Weights of a small GPT-style language model, trained from scratch on English Wikipedia.
Size: 11 layers, width 768, 12 heads of 64, MLP 3072 tanh GELU, vocabulary 9319, 85.9M parameters.
Architecture: LayerNorm before each block, tied embeddings.
Training: a variant of Adam for these matrices, 728M tokens, 5551 steps.
Each number is 500 + 40 x the weight over its row's rms, rounded and kept within 0 to 999. Layers, rows and columns count from 0. Numbers have three digits each. The size before them is the row's rms in percent of the matrix's.

# layer 7 MLP up, 3072x768, rms 0.0337, rows 145-285, columns 288-335
101:479479485424525501486448449445488485492494455472500504545513447493468586577507536562559525546495566511594483488508492484558466557478566537464524
097:506580549453454527473470573510541518431495498494416548589612527527488518459499455470515448483466502498535527506412506521538492498488562514510515
096:494492483489545470434513448529559553531441443526512543499489479456452452563470479531499565458527449517532503522435557563554483510536486535509429
101:456549591443504453484466504569502518530466515531473538499508481518469531540471511508513504518530541417419516470509555525525470473511451462513500
106:461498487511480471428525538555472531564520506537492527493512490459425541471466525495510522514404503542445529485445463496475486515474506516469438
106:513465489472516551493554542504428522572500449516509399498435485489485478481506519515558481439454524477532515453409449560544530525533500519472541
095:464455537512596459471452501505478534524550422529516498452541535518447460438433437535526493587509534559460538460419480528525511486492488501549532
103:493488531490531530441521505440467479546434470512471542529577472498500567492457478472513461543450513498454464502488515506486506477459545537460525
091:548484480478480509526482468503431479573495523514506499508445538530509554511501467579497508528429549451536555522512579531548555494490546483522471
101:477550456458548449493451500524531471516466532538554518540584465493509467563510480495461475476457514520469463388511512552551490474519471498485493
104:519499505477547455490429496541481496509478510559500508532547451543455511514464554462543502532402576458493464503500580517485500477460525516416454
103:591470434505478530482519478569563549556483502539509526534517443504472479529610512543483460541426493501503448444506479509531536414421473492571517
098:459460466466482475503503534476501540493494499491499542498470534551491593481560506467512546583503483483491510476510461586478437443453522475445530
097:538449487486455469526520490552534532535500477524509561544488474488497554558528482504519499462466494514444481483467451487529486461552491528488547
106:496527470473474483464454470472500497525447503425468462521440462484493532575552422448494541482507441416505547517514476584545434463551534518512456
102:563587534482505536514538515523498461554493480450563535504501410478502528459482498526465522604410473491458569475502485558466444467468552493414495
088:534419456432496486499469523525554510463488446524591563481520437437486509588499503470541517516501503480475533455495472449397512533467452492483465
098:497468481537429408497464522503463613516475534530500573604467520461511541429514469513515488454505415467453532538507446428488523474511514486471477
094:544510547544446524490455577536503461405495538538465484487520459479559475522518439500513506586464569497520558508516577496532508572389532506527577
103:529484476533518465505514546499461416496496503487511480467538483482436536478500474515507443469459550476408460509451532517470472440454472477493500
102:467508522540511415515446538483521433527472427454541491521380505501490510547566411548546485515546435534524517446469438531492440512478465485414491
106:519573473431437486504458521502476583582462489527525413500523475424502570521547531512506490504531555459448513524454548508476476482458504496513533
097:499490480514481441520524484442469488510493447450574397519469516469482471427542505543556536553457485462465506516499540491452508554510483493563543
102:547433491484490458480448557556452505448504462485517424524516459505428480527478501482525557503496511562502511496447539491553458498435457456443516
096:452533556441522480465449459465529537541474475464534500554502508478458468527536552556482504489487494550479522447510507556584510535560500524488502
102:511471455508443491506503547509554508457515587482464409523450543499489547576528498407521605483486498461482489512481544469470451526525530538497461
103:594524524468456455486430541488531564451522451446545514474497444535515519536488496572581494501476542545482533508548529579428460471476482526546571
102:500478532501575470483479517512431492431516540525567514504469465445466478451520459516480582530489439451528485490584522571511492495496546471495481
103:502583511525465459480526543501413441541541514452542507560532537419532529474500503512496466548516478526524487495440540563561455401469532557487473
101:583451544559562465490492580515492446538502457538460457512477459485515537450527496488542527484481523477568539563460498562573428509471493517473429
101:547467580479428537475484509423444539525496509490562525431446455530478540546566481423501511469471549508536501512577428544513511447478443535497435
112:557488564468552491469520519513490444563484475519498438468492498467557490481566545541529502545498524485522500483576529515489527558506560487494518
094:484460490506568484461485497484544490501536543553565542536558484523491509514529550547429560520509507538430496565556412482467514497543455594545622
094:504482508501562447457491542501545499432504496466501469511451541476531565512511452521478531497492571490446515516500502464556504438537449545496443
092:487563476481466461525558465491522486492486540529514419468504526505480521480553477525500501475488594437462547495463493527511492546462507491471460
093:527484518464493481523513549514519553485433540505501542454503487519532422489575487485497545518462510496608490421533521479431494481545504507470418
091:548485515553424474560490524511442468439493539553459459498465545469465518488485509455523457595418522534505453458511531472555514488558440536532552
103:603471450558550524464504523455543549542441500566483478447465487514515506530543484503493482506502492510461474522544471535446465509432480514484522
100:543547480450497479454472493406521520533460524481545561568547523398534455503437593484525541481445495542420435425434526561508467463453539575516497
102:418428488440537447448475547484579493523459504484522568509521445458463512523519485489500520581480492499532437508485544513456467432502560518465475
101:503523431503601503480527435550509540430519447529557558564463482463585482488461551479497539429448506538434521535541557534522503538548426527527534
095:426540433514580534511496479516498523456520495460566531521507477520475491483501479558548540546432430526480482522465412543503511512530503578550443
100:495462483559486550465509498598472552615513561501531488477496535433500475543415523487526505443511484433454491481485434508599572501546477456450476
099:496464533487499519522528572583495451564522485512488487558521539501546561490439505562528457533493521513470477470442531514454540430560534538510505
116:500468474493490464494509514520555563584544504483516435483481449514459458505588418460520504505468495473515515509522494496469430556445544571503558
096:566529483521506477466525477464529464532477526523496437491480563558424493595506513547498468531459427452445475511505539552498510493423506515529496
090:551566444464412538476504496531481515510476533551522570482463508461513492560558458553548480521487520536495531484538500468515547481451502455454472
095:482486506481566458509517539439462520541481511469534542479478484554457501463547421517529457469468525467469432497454533510484436502511454495482440
094:513480501505458459464510533564467528522468550467466484429542496475575526431588546504419443532501505474473494472547425455461458439460490591477518
099:472508540539494526481503491481441512539417488526526504576430499552445392575544566471517441493519573507499490459572500553434430457535528462523487
104:481543533528542452441481504488442563513505490509475426512528408515469481432541480470507527496464460513475580451424456526484523524570566582513406
103:538532508447475501478486506552522497503518448493530525467489510430493522524553518504501569505456479470502458483474485457527529513496488463495489
103:466464465471500521513479459440453506538494448539532516470424498492457530526491523621489538572575467504450463488505449464489500454565433520484485
100:496444477466474557445479523423556549542461517513553495451485502494581525570462532529470538508500455451519561514521468508511507522474513473605528
095:465451451463558411489481493403521461455535538488482466494528512539500468477478483561510491596496485469523556515542457517514578458479582487434528
103:448494509491540541441520517504510550542474551515522471534556487538461517497488476459445482464499542435485456480484566500491497448475493520485471
103:563503452529526527439462487546484488490449563541555547554441471448468528495535462521473456492464487478465516533471463501520520480490506525490476
102:508401514513469519466519425447456540532498465481594443529500513525479449586447513582460507554485477555507529570473492523534498500460573535442568
091:492484462503433527476469467556556514470523560515489487551469524472475532463488469456465547536499524474417452456511572512571436416465541496534549
103:541465498469631545437508482458470524482473514470472420478513540484416533482410439536551495524488407469523547448510482473551450505505511520557475
109:529513511452456489460555598490536438518439513430524531461493515549588448414487487435466407489507422469494497512484463556475456446453519442516481
098:467585545529493492517462556543478507527473531598503493466493482482486448497523518577528538548503449484511513491585556513450474506452458519497456
098:517492549496497477480549448472435427502505384527557553396494549474443538519456590514495465477545531454494529516488526491518372547509467478453505
103:551453522563490482489481476466551520494491540539474493494497539576414519470552538505453527454481505441485499555491472499529510381490503505469493
095:500493506462487458468459482458496559536480442517469532550485576475478449471600559502534469542435551519478481559446459472490433523486474565448488
097:570491552504485466516450527539497508513474493568435457520422532460436449511428474474513563470433497499504466539502446516554570480459468558475554
105:444545520494585538495509543433467555511494481487542461489512505520470491503587490507546456504452477538408547458482563527544451480509576527550556
102:483473539478486513488509471565516511493514534538474525578448459473434444513493549492529485517480499444403489481511552471495515486524498453501498
103:487485513518521530470515487483559504484489531487497508437502525521399558449442484540485483515505456458448571549578525529517403438442512567620582
105:493493518490481515464514468509515504526468499464527438533494446493481543478582526510520524486518526519489507504468562512481426434515504576447539
093:540501500532503487455531530608510541532501534485501452548500555558491418520400509534516501525523482480587509444528477537513491485520526533482488
094:535578516529461474489450537459452547563527496476541473488500477484498536527562461436399500465508454518550525522522463520531479485503499546485480
111:513465467543546496456435560440482492554485470561523496536427432523502477431529505457525502593506538430488475531446480492479518537478509496473438
101:467563488474445481491469479485433586533497528585488471440503466514526470451522452559489480529509488504481573458457475533483550482538571509576510
104:560484448553538516523417480468464518499445481470523545499473487458532488550444515486444460509482490453551539529534530517486416454511477542530424
098:451534487532562440487422543415497468501487477525561570522531544495519527478541537517555492519474429460395451545462501532517523456472583511452540
094:575479461533490487492517514487472522497455532495458504469443486512494443537571462539489517554436481538487495539470506475527477561493471464503469
102:463545427461500450491426512438451556563490470539455477443437512522508532538527466503471545551446567488535520510522459489428524459469540523446486
092:482455429533512524505468500529491522575510450521495460483519437559561527474489488537470531492495455437546427530548548533464530497459518504479533
103:499506467511568405507519476463443505467500538428486474464446432554517500483485542515504542483448417497491515556461486491477531536560495507528485
090:438501453532521528510456437535550558501544460494466475417448530424484491481503442415573431489452513471402462399502515538474494437466532547544548
095:535482483465463488510508470511529520539517411539580569430532496522549455519529500573473486557526510520472556425507550534550453511598502517429508
099:480444448426542504440529599515525547516518445531500530432531500540572447499526486523536495559483506475485513417562543563439524471603447504559534
103:462446529527472499487484557465525504486453460488524566484589445463532562500511500462447461503526467540555502506468455494475504495488539606525533
102:503536514530576496492505500439481399481494505501468534551555471426525496551542509590483503464510454551511455547464535509465505493435515519435487
095:505413481514539489533496558408577445455466450514529560560482517452505583583565522571508509446544510531420456451521511526467454546440526438464479
097:583461457502480525490502581498526422488479511483534507556494522449493502488436482520508435449431438518489434413535521578471521471458480494545418
102:535453447516533472507403528452447536535521482474560535511545516449466507534448535426443527578479502506489458531557539519509466479388546461517493
097:518489535535481483468486555512519516468529581504467444493494428530522413456491515479544475480508460527457427449531484527497416487504533514478501
107:556459452475438430506536569399485544538494516527539503543477511519535470507510479520459499469493527551457477502491528557548480518550542433509513
105:451452435514549510475552514458422580560501516487550527542511398490473501465490483509447526544487451477471538506504576511490528459486469485528493
102:538499504492512470512439508531518502561474479578468460510463435453543511542503526544518561491556535541498431499536488455560465531482405520480495
107:543542543534557480527458564580533467535476449573548483544493479545472516536519449438581468596490464490518453538450567526460478529542555488459478
104:506514477453527517513520538450555577585569445479560517443526534470525616449455496477464546522488501488535491540457471551472498488470566446588563
099:547458521495454500450529534444471495474485530559567482531508519546451504456571450530480497440411445470464480523508553516522496445514466498448495
104:564534486420504517493420504477487521535471428517520463497518478479480550521509469461480538484505512504501485514472496502434523432499515506472452
097:483544472537500464479437526515508428488491493442493473513479461520544392560603479533498412546474524526434565487540523490580529445482534461418571
094:557478452414501430522531515488524541500447434541537524406498476523551502518542466500503498517501484554462444490486476446475465516503476540540521
103:489524448526528470452511568515500523493473561540561559471512504524486487519491529489569453547516492460543484448460527511508430476551468461472542
106:484568504490524531453514543500524456567485469520491507565502502501437445533530494523508559487489525523504482496457494548458461532471500571465515
097:553505440555535574461512477503506497559562546514520508420440498470464541491508451483442478510510537549427446457427565432500447520528468498500524
105:501453459481479441508428530522494502452516476516553507549515470502532549536556468521518489507440584486483497428548451566529549513558587579509382
096:439500533469516512486446512517516486571459462499571531461484462459509486598531468557482494498492466496547486498565507454461402477461521579442454
102:545392483511444505486511459442521508491449515455496489502487518481467637482545496507424565507528448492443541536497501455526487523529567497516516
093:508462451449455480501469529445560449539469435530529504546473519481509579502545464468447565540550502430401485547543530481480472541543486516431539
099:576440466472508503496511522539505575573464447465557572433464448484571520548478465575535499501514506543466433506494485537457529416468506535496531
096:530538512509498487514436525511500537493483488573529546570479492436549433531578474453544471518431489482524473475482570519519509428451435482478458
096:453471420541509552554428588510423515503506513415446533494491461487537537486490460521509504487494440485438512444491541485557474516493562504475450
099:503478498449490430464529504539465523513488506458461491529472492477548455441528553544490470478505533534489544477514552490508490428438484508547451
105:526425511454495525460454556543527506525505508535462524492584463491453524553474555532578495491468568531437450548480507498533518466528535464490447
091:492494554503541487454483490525583524484538409540493517497421506493482502466580443507466520481524552522439426519504469527505503542504511483468520
094:556551494483517539540427460504485551551453465535472496540493459491510533547577448462524537464536469511455452500516525569463535455487455552542577
099:407492447529438485477503510454509562505479465493511472452537484538544486462476421502520419458470434514533479430462467503490417415509487519440479
106:559559419476493525463426548487514464536427431531477485481506411453540563480553508579515526485419546558486525435531453525536442501445541463452571
104:570441438496525472499436637471521527492470486467521503488557521442427446495436451511509578564485484432479420477539483558501434533493514493495487
101:508497462563507556492478488525503493476524537469478481492495410545507503505552468523562490528511406505427547448452517464451509485510538542475426
094:568495527516556402501571475590491488454499399508499467487467461495551490481554561486442524517495490439441532509508483534511506533503474510487522
104:448536447535521545469489493508508534527496490481470467551505448449472482512506493469504559412559512457451397481472443475520468521515493485506505
098:514492566478523398445536443408502499520483466495479537574488465514495419548514462455533485507557442424515438490522490515568460489535567500545451
102:446477518434432541476475489489494494555452530528505519499476571532572467489551459560501497583469447445443486500445459551534444466464444535502559
105:490470473507585488489461556454528508480513538537481525495553454573534514595481520529514446517524500461549494454453404500511535461478553558548533
095:534507507402488491476502551533566499550468548519527447374483507474495462533449492524543525494466492474564545521549524512543481482562526479429436
110:496486455516529452500508467493452481512466481484495547520558481437472465554492476533418456502543402490522570511524443497456494422497457487503553
100:529496514529556458511518519432451485482453545482493534492428513490475502489458438596515529576486543484499523467568433508505518534450554479436472
098:494431540528529435456510482416516427548533523511563469457416517542497471485550500546523496521543532462498568519518527515480537527507575550513459
104:513507503458498529449498493482470474480459576466495481451557527512552536541498502606463468517562537487504521535582543552492546462530533494483515
103:495533533549546512486467466542475523507424490518461506566442472426507518448501482466508512444423509480472464466523392573544478480476481556488500
107:510496506480470502466491461542548549464506495508521534494478512506547411580553499569473470455452446526505547507516522545539401452461512496429483
103:493492542398477514472472459567534463449505482514546562517466429490432549503439546476450518553544532516491526480460493462504493544549543461508504
100:438526528464489469529449539445525455493461430460511561528486563471471472427539575499446509499481483544506444505533473516495490472461533464537481
102:538496570476519453494423502511523539550487485409513578529514549444468569419576498520516490455506455471434485504433620503498529530466497481546453
091:528508526453501510502523533453499511538498525498493398382432508463564467512527481522572515554550472487453463542557459508521474502478533579517566
091:450534441545503480521465496491522533537491495519583510487519473491530504537569552479446504500489491526535462459489507455455478527516479500420464
093:595573468466532443507485499444458466504442428477506459481466493487497502518481515480445511478530433410447479468481524506506491507514431511426492
100:493453536493518484460466530447519549535460508501481545467417508452484529532546543546447495475503455436521480542570463590519528501377472457510522
102:516571417475470480465485478500470560443524545521500565485449472486448424498511475514470556554467517463506558515503470498549474463534429459489442
109:478469526579492452426516504519506512475475450501533566506452542465527529531531524444459502468508482478562526528550524545472528510514465516515442
097:491499444533512401497465483443462452489473489552505511504516529559495466447536539491471529506460484554472503493504428480595449500526542449532485
104:497419439408465543449500524510542494516543427529511421488517466505478467488529491478472505555508514505456551399456531465630515464513486470512573
100:436537527485483486521492483483514541480500472482490558592491489503486478517509448500485546509461521487522440515505573562526511484389558491541559
099:519474494530484488456570591436448442492506385485527503530502520564414556580496509513522504513526521440515485501513528541502494569474416494479493
# layer 7 MLP down (transposed), 3072x768, rms 0.0258, rows 145-285, columns 288-335
094:576559495528542550562471487549480449528534470481560448430572503475481437495430590498547502489475501475553551433518482466592485515518514567473432
096:501539455486507506436502426481473481537519527505550467528522499513548530578549546524475456551537479491537501492520526525456459497565532557573528
098:512460517535512484462484514513478495537538529527447468508400602475421549627513501443460513514523450531474455509488472455485479552465471417500496
096:515459459548513612514539527482413497519516472496510515456490519542544544507548508471576539520509505552491475524450585495517475511529453551396425
105:566522589505490468446535501485478503481489462486465443521509524559469565451461516520487525587535447516492565499492469487540463558528528471484529
100:513557506487451514436492536461538465431483504470428497528563532483481469501509472464487473520515488580459502501527598500505423510531530509532516
095:500452467510436501447530536571486530614579515444515486498536489517512582481500490454432484518529513446501563505522516572517509448508490493446475
100:546498483503452471454476566455526474470517507526462516454565440463552554447472458460464493520503539473463495433516502477474492551496548511422534
088:537471516464502434443567431493510581456537503436523498496525536540488493537560451492521499474530544548421593529513516519425464505532428521438418
096:509477583539510504407508544490508510488426478550480502573533519454465472475548470509498425530475493471486513530586528483460485470447497522490512
115:594532545470498545404508557538475485530549528554486454487438493523542473513488520552474481534560549590451481506488453504497496601454433503536408
115:509476490509420518364466510546487507532481519599538443514474540554404532467542477490513496517387525487474471531543499531522514454553551539532459
098:469486564527448514529510500510507469570479523421492514531512536532537523470451514470511420548469552490551436509419427545560470448525506544540539
095:526484533462472536501462560419440447495549455500486489538521473445505455471533517515504513473503478504553528480556545500494526445433567533488413
112:525548508493449507446556552412458513543574434455537491441491504511532583507538578499477542526486484576548561447455390503469476549539519483481437
103:526468542565526446441482577528551470486497520490412465515580493441478516537512497569440496418509562424480475534461472401483554537532499577472490
084:487562514528458495386496497451449454444470505514490504543591525546480485453442525507521464560383525509531484433567540476480542501453538495483491
102:508459572460493551483519539460546419443636504471468504500507519549511560443510484495500437503503518554443426482524490523479462521548505569532539
093:472497504477444486448533540516516538489495469532410546447583452575543466564546522479476508467455534469535485507455498471563504537530487519525558
112:511501485524410441456510550448483573557521472523448471523405498495525569451528514500457506516542476466502534528516504441513453570520521513515445
097:496462521491580499541594473507515501541501497484536611555487558527476488511500578476530561557459537555545502479558493526530480538474558520483461
107:567477551502545420463465493504523485417484571439474551510513462548463517545541447544438521524567502535454585465480536504594479551594469533508494
106:493461548483479462423495540559485539441539460471443470551496586533484461546516505485574489443471533493551541480593490514464485553499527493538520
105:437593456446516479466487560445461416509558537500424481485522477490475502525452537492475501462503463528472529471571457531551495505538511491506463
091:509472467538446551507499538423507548536544499451577549502493478541542480526493457439524531508487528472527501504490453483520438483493568551499466
100:472470543550503544472531515512430504470479476494588451450510484523490554411495518393531529546436503459565469517518480499457449495518464548578493
101:566506493508543481431545552484567491447545454540464466498509514464512429443543433464585491454500509481572549470550461561549444518517479460473372
102:527496474452491500475524528473481491526541464422540490517532518472503434487521472423488489577469514500494472434546545504500546469488455461508529
099:521404474523515534479539504462531519493465519503553521537432613500497528514445478525583560467522496460463498557466525482535435525467420538589519
098:458443434399500498436538454547526487478497510530519454498550463483555510550524536461488561467440539493556549486506431518432561509446470434518504
099:460483519543478464448546497501483560581573538410469481474438520523493531519423504547544495487530521483498560534494485452550499514534578450500556
108:518474507550491456502488525559525515504503500501468526461502523493481446492489504498608483540545600494511548546478563487546421505486518505481603
097:488462499533552510468553486429478481563529450448460441462460529468485525538499482430448514491539502444479454477476439490524523431447444497417480
098:470547510480455495414580586523537476519494532474431398475494448555528496477521541543567499517485486505541511456539513561492422433505467436492547
089:468490475442559524406490532464407479486514485488527529530525509459515504568386435491507554497467420527434490451429499504515553523598519507489467
089:549490458520513477495495528596488476550571560526463499580518507520453540495523495551473503471446512489469438518524521456446508547560466491503530
095:469479493507475522410578540465486463464525496450488420531590520462544523412343543432467458474537463520504470534491499502508485509504522510588553
108:542521509576454581442491491506506555612458531483532512530494514501566534540500532529435507469482478460572446588541519493481545549505571486524544
100:472506439454454535499502554501480471493556519550511524535543449502495423476528521537477553424458477461550564470493461548455501487546531497451469
101:416496541460514439429470543476507485586469470501539460509493470495512434545513484567486493506454447544482415536488506477446516518519526500463493
103:540503432541503527354508553506508543510514454488436507503529558472537494504534496474467527484454498538529604504542544510522487529483473516458523
085:500437529432502432464484480425458529514534571534497482524570566491494445568555598493514432411482522510471510527547468575505556583467568487511530
108:469461485521507570457452583444453535600555513514505484463456524450488472494478502512512513527452480494492514416460508531466585500507564515512569
100:556500508542530527409476519539532420546569514555525474456544514414542558492517535423522466521518542483498500534460536488476491461486566515498518
116:472540462491408467495476432461485548565498505481480455547452467528505476536510479487462547531508453474552472574482504461531457528495537578502545
082:537539516473497536557514489541471519556550510457537520475480502516411548517534487508495456521461547432533506450465556484435463529515467424545540
083:460460520558546545533531525445485498532517525468416422501488499545389470457483494451442490441479492466489483551477466538494492506551482497513563
092:532528537432492506500552482541485564509532435520516488507444493458523506457493549524572508473582523600513451467475531558472533523493453511446453
103:478494503418561514491532549427554522429551506547566563431447497495486521521553469521490538452598453502462502505488505443482516494504458458455432
098:482562506527527552408498509605533551553523457473498488514503532523473488536467481550554527453516520585591458543502533545452560590556485557502381
108:555474484474559531497495477515556416517554503525416590474441494544537537607452499422513573443534509502547456507509475503517469481489506522516529
098:543446505447526493495470513492463418489556531550463520487629466562426450523458593479508519460524516488530481513476514531505545548503493520525472
103:515416561501507561465453501454504430490528428536531482498512526550551497470565462515529519505577468508463564438519466501520495537473501511536501
100:479455449506548455389523488485479391498549470521458431558548516519431562498518542480487486488512497468555515585487440561485555474574438472527508
096:496481502548538553487534479521494466490532460520478479501551448434518420508450570506542466444545466495528547478476529528469511516465501522532569
107:394504561516485584480512482468520501447438497459479466466470558548474517514444518449528527441525508491440461514443490573502550433520523493494488
103:497484520531473475462530502468547483445489503473529462499484595502516511510524452460558510522479477526492465457482512462502484524559455527473556
099:487590491531534516457538514542472493497571511546564423529467587457544432448496555511451455531496409505505468518513516494560395510430489467535510
093:441470500548473487440444533437478431459508509480503541517547491490600430501518577525488465546447484518533539569537525482468517539541512518496436
106:484516517529466537449491614500519416563488557522475541557572513500561508497505517476518513503427538465582429476518500479482564535513492487419535
103:487497536458433556478506508506542461516473586454523576506449497458530506436470518445479438416534477477482503485500513472446512545500569442535487
111:542490454527440439385482578491519459572454468471514500515526457533476517521503569528538470496486529514537506532491503484555440567439479509462489
095:471469535552483531565531478509514497572565484429425485509539463538476454545506486512453496563480488508483510448522509431548517568526453504487516
102:509520478540497509515502565478451447535565495458475504505572412561447514478495490449519504583490491513455472511465540426480563559529449508498497
090:493518512491474530428521498439487570500494537522441489464503530541464486505495507514474433472536439488416537533460445451513527529522453462496494
100:529482590538532497446528514508462467540494475502468458515483512470499470466431464547520535550545481474514481531445480487496538520502573543548481
112:540462454490465524459432537486456561505537533563551546495519610432484513570504513502443539531433444461523448455440511529542476544585439523448507
100:504491452469567501489464473509530455527524511482510517556549535502532590519532526459474495505551539563469453568476554501450506500499544501565525
110:486481597508502499373544546536459444443491449506483475499489542533439493413455529543579574441470506596516532527549458462490488525560465429516452
108:555509605518504497409474536514475471492531500560435447570552515518513476458427492494483448448503466429541395478461594440495486456501464508523477
100:530446549508450556392502538454552440533484558503459559511405501525469454526500509517455458482424469519459501495523516502473498533528460463534521
096:499470536496456531445582450533485540507577549512559516459507464467430415505513536575414422535543551542470535524486525382488571508450467392524527
111:428447526439537504443418513507517492504552501530501490497467437546444549471544511469495484475531475547448537494565504468575446426470513497428440
110:413565466515494463394406509437430509573570454487487529499471477473513464538569505468509491441492518559472488519556422458468563542492514501439485
107:542511556489517503444555510496564446554531501433423521499487518493434502479557557471572526510467507518448577573514559520484510551489486508537510
091:393429567552459488520529507501523540536476549451529472504529519440532493490469464518439470441582457552493565519458487474512529472535507520504498
085:553491480514508492547482583532558487472556452477514530560478453462523533441456576506489549479468459514568472438487415513490468523506496486500511
103:468564508540460519454487495503488462451505555413484544511481619521447503529558552419505478507521483487561528483490511443533513580530554445540536
096:520590526490520575422544484414466433516500409542450490491458479513536520540456533443512570522457503571515458441510521485492425517429553522440458
106:476464563451521524472512548483501525431510554446550465489421521527478465496573579465547501488509444520509469464531470514497486505502546521509481
099:494496458568479534390565510471486523502461498460497524542598458501477544465513536416538470471492494487513498512455538514434514452473559543512511
091:527523537486562496505475525508589493481579501462439463528534513463461561468486581414511455493516456490538553576491506545512487466455472510572453
096:506505475448500516477472522515507510413497517475451405547466442436507410501477521514511533519515479430463506430520517508440461465480369443478534
105:597475451540488523448569458505512514516577461503526550492500523513477489500461491464538526477503503522499503550534475421464522526489490504424456
097:556484531558464493544527566483443516502493488465546480525518587533569528504487464470504472474555514514521524496591474538448480491486533385472548
089:473491543542488551456512541526492491482591485493556542498485440524511459518493471461523584485561495521443464493459544521469454534476568461473498
103:458518523479545439474528546489441557541495488465495516499529504482454562548512490491514538508519526473498484558507496494427499465536465517494568
101:506541505492468430546469545481593441494481542488485477456553542514515526559498480557526504460502556476479549452510407520464485492483436454498576
100:549505489515511465451539521482483477551531498541474511568520476476567508497526472481466431525513553448477456464476488465478453440511505500503524
121:495502486527494514511474444462486515476498481488472460481556481499602518526493486558516560478471441572524526530527545512488524498523529484522528
106:436466496607576509459439483511481482550491508488538534447491531532459474571557529498506488461498537543460482513478450513473515520465526465502465
094:465571571568513548467552529497492493486545574518463482525523505488529532475545497489520495528538519492508450500523436503487513616469470492514482
109:498511536455499545422481549493491512514524484516487486508545557471474496492554490535507492534451507517487665539520453544548510516494473474524505
104:519533495544526540385490503538463481464485463500520478482516523506522465508483478452585493563459532444502440509538510514397448530523415513514478
099:503554526488556493452469563501504501502511501521446474430595477509469555515474462483439532455488511486531553469475575512551482490512525495450466
108:492499547502519541455478495494461429512506449462523512514547525510478502519540468450470492492510541518448503448595519449492548505449494563445411
097:499543406459460499420473520550519507508514465465497451421527515419483499480565476458548473432511475449508523486508522551446583535501454534536488
089:507429528509482550492497454522441546494532522496550474513560539520522535491472486446479442450502519496550458433537484498557562483485486472530503
107:503580504459489479398523515525513465511461518503508565426517522484510485457468436475504553510492430519504441457470549529506499521487484512398478
105:497435505519467520463415516560555502469471486536467442512480502526468476501480470433474484528468447557554474453539522549485518449476518507480561
097:504379465461475477524524452512491525480454546493558507579480449488466559538526488547540477507504510450456512519531520478517526459504458439470526
111:437530511513493502463488504505471517520484502528461512510563462496456557473539517489487478563472518527558439518457491580493511485479518453572535
094:473553568475456432493480561464532538500503497509508477490496467467457509439518579458442455579438559448536545506443520478426522488485481465502491
097:523514461515514494515497553538523537434508513497413480538524550508561512454520505560571470529496511480498488463462538510471410459517427492496492
091:474510523540473522542493472505459511424467483461502461417424498507505529411530549478532579525450478556489485473539506526464534508546526507530424
093:468536481514450507527513444479471453500514510505504498549571490482491520515478576424536501476473473554519513479603578479553504493499518509467477
099:513477468498505506431550488491443491464503454502452449445496524494460549487481437417501463548530444583440492467440539525488505488577541486534491
100:470467477514494486460489532533495470525604492483485473477517553491506561498498562528540454438490548461642467512457515531515441452530477510572446
100:556460442507498536423500561461457568507491510534423513510487570497542489555524500448521425507505491533491532567468556424391552508432486606512481
098:578580479403462475564509484441526497565561491478564514479510528501446521522458460548573391435465485536441473499532491520512417460491464531548438
089:523409481531459494497513541460387570467509498446428532464575514506521504464490539498512514451499478529552485524477490483457539425520432496413468
095:451450429493491487411440542434515543566468494447484481583543508561431522468527534549576515509470576538478484581454526505519494461527407515516489
098:466530532546464527458553502460556529418482458527587457508540482539501487532560473474502552503526530499505520485529470470482420541558533502542467
095:546518512425443518419466502503526517533442520504551488501484445455459524493550509468584496607525545479548499461484507495499455486509532510460461
090:488508504526445508527482484507523494495488496520510447536492581472506467466510514443477540456499586505533493467609511456541516478506525488495432
110:465499511492547520379475452483465459460523498479464548544521458470448477478457514499447483504446489518492568545453492453481513477591495452529444
092:410442579543427540483450444470412483462524456536441496537510522502499488519500471542493504498472579529533523408516506498525553479568503516427456
098:488507445478463487463526473531422471563518545505514461515486388461470534553559461474511486490458501441515482519440479474534432505521516510518484
095:458540467491563493406502494482427488510511468451492526473512466496475516482529503579471502470545540497547450506497464555484482500467515553487522
083:538464383479531515583509565554498539481429522535457522466505520523472523517506502507478473413476459473520457535488483582464512417496549454560567
109:496486504492475458446465537494505547527479484517480493419538401481535557484507521579463472467549475506510395376545443557541448486528515561586543
092:485465539535527498364545528561454496497539486540492519464521472458519527528555506519529477569524463490551512459564479528416560453483468565543530
102:491478450505507469651511485532551505489452446484555577492589490503466466517455416481478527513576478539545527412535506464419493504511440520453518
107:537502562577422527428488516459485462472527493475468591515575504437522574536518512448475509482498480515453564448534550425469476512527521535492584
088:485514455477451520491450515569524474514435543485514511553525515493522424454501489403500569493409468459545495482480521503402458464479513484486524
102:501551467492476500498497491536498509504486503440514479499531438507537529505448507496537494496538519452461469482490418474449414507467468477528477
095:557459491511523560540501468479504509519473494565537523519520511448528477549484490441379511489472485460468481436469452525502471484490452510433485
108:545506500504521443488497500457410508456507460483553531491455560467566478432418502496628489484532478538442505440512574554506470470475537508517520
103:522506516509479453519467542489593524455506417443485441445519434585467471468444536482479506479485482483549547422548454480496496453491493479513506
097:468509509492514481420468511511513459472371527482448382540473501479440471488559520518539473568517477495529588551532556525502447497446448491531555
106:522520505563444565460531518536497451501549522439496504485473571478591514533493454527488517488533467493565512409552481460547488433461505538538590
104:513505479513493503404489548482437444554531562551465500577550468526508449449426550503422508405477520473601553570564505499525479460497473497540488
087:439482461463544459493568453452522452482493517523510479503500486521456474518520489500431568482519463436533472494480473463482574557582471481533574
095:511535520519477568451557576477511433565452440490466475466493478455492483434472503531513518527516438404511532527484549492516533564512470491512554
099:514420487504444496538495534520491516535530493467495573481533460457544512479462484541473464546503527508513493459497470564442514527532581559524531
105:512483497410566399444562503465483487518520468489472553503541421520549466483478543505462474518575443491549603502523499530527537497464543530530495
103:492492480534479580471433512497441469453595430441451450421503513491431535511559509496487398498540434449450481536549532512501514540558510493556529
100:532439449456489505500510441512456533491521545525424422537470395547540464533487461517514536534555533550568498558418424449509518474476530481575486
098:580429541525430469553473443516455478458514507506523515558555411540583426450508498505543568477536453535503548462451539534563550509495505524506545
086:473532539554474451515521495527591458525543512501533511505495511572452471559480470440484472476524513457516493510469490513478474476605483503460480
097:465471489493461492470480420525583568497507531594489493566549486462467489500477501469455563479497508517505507497554458493478542438533423545514481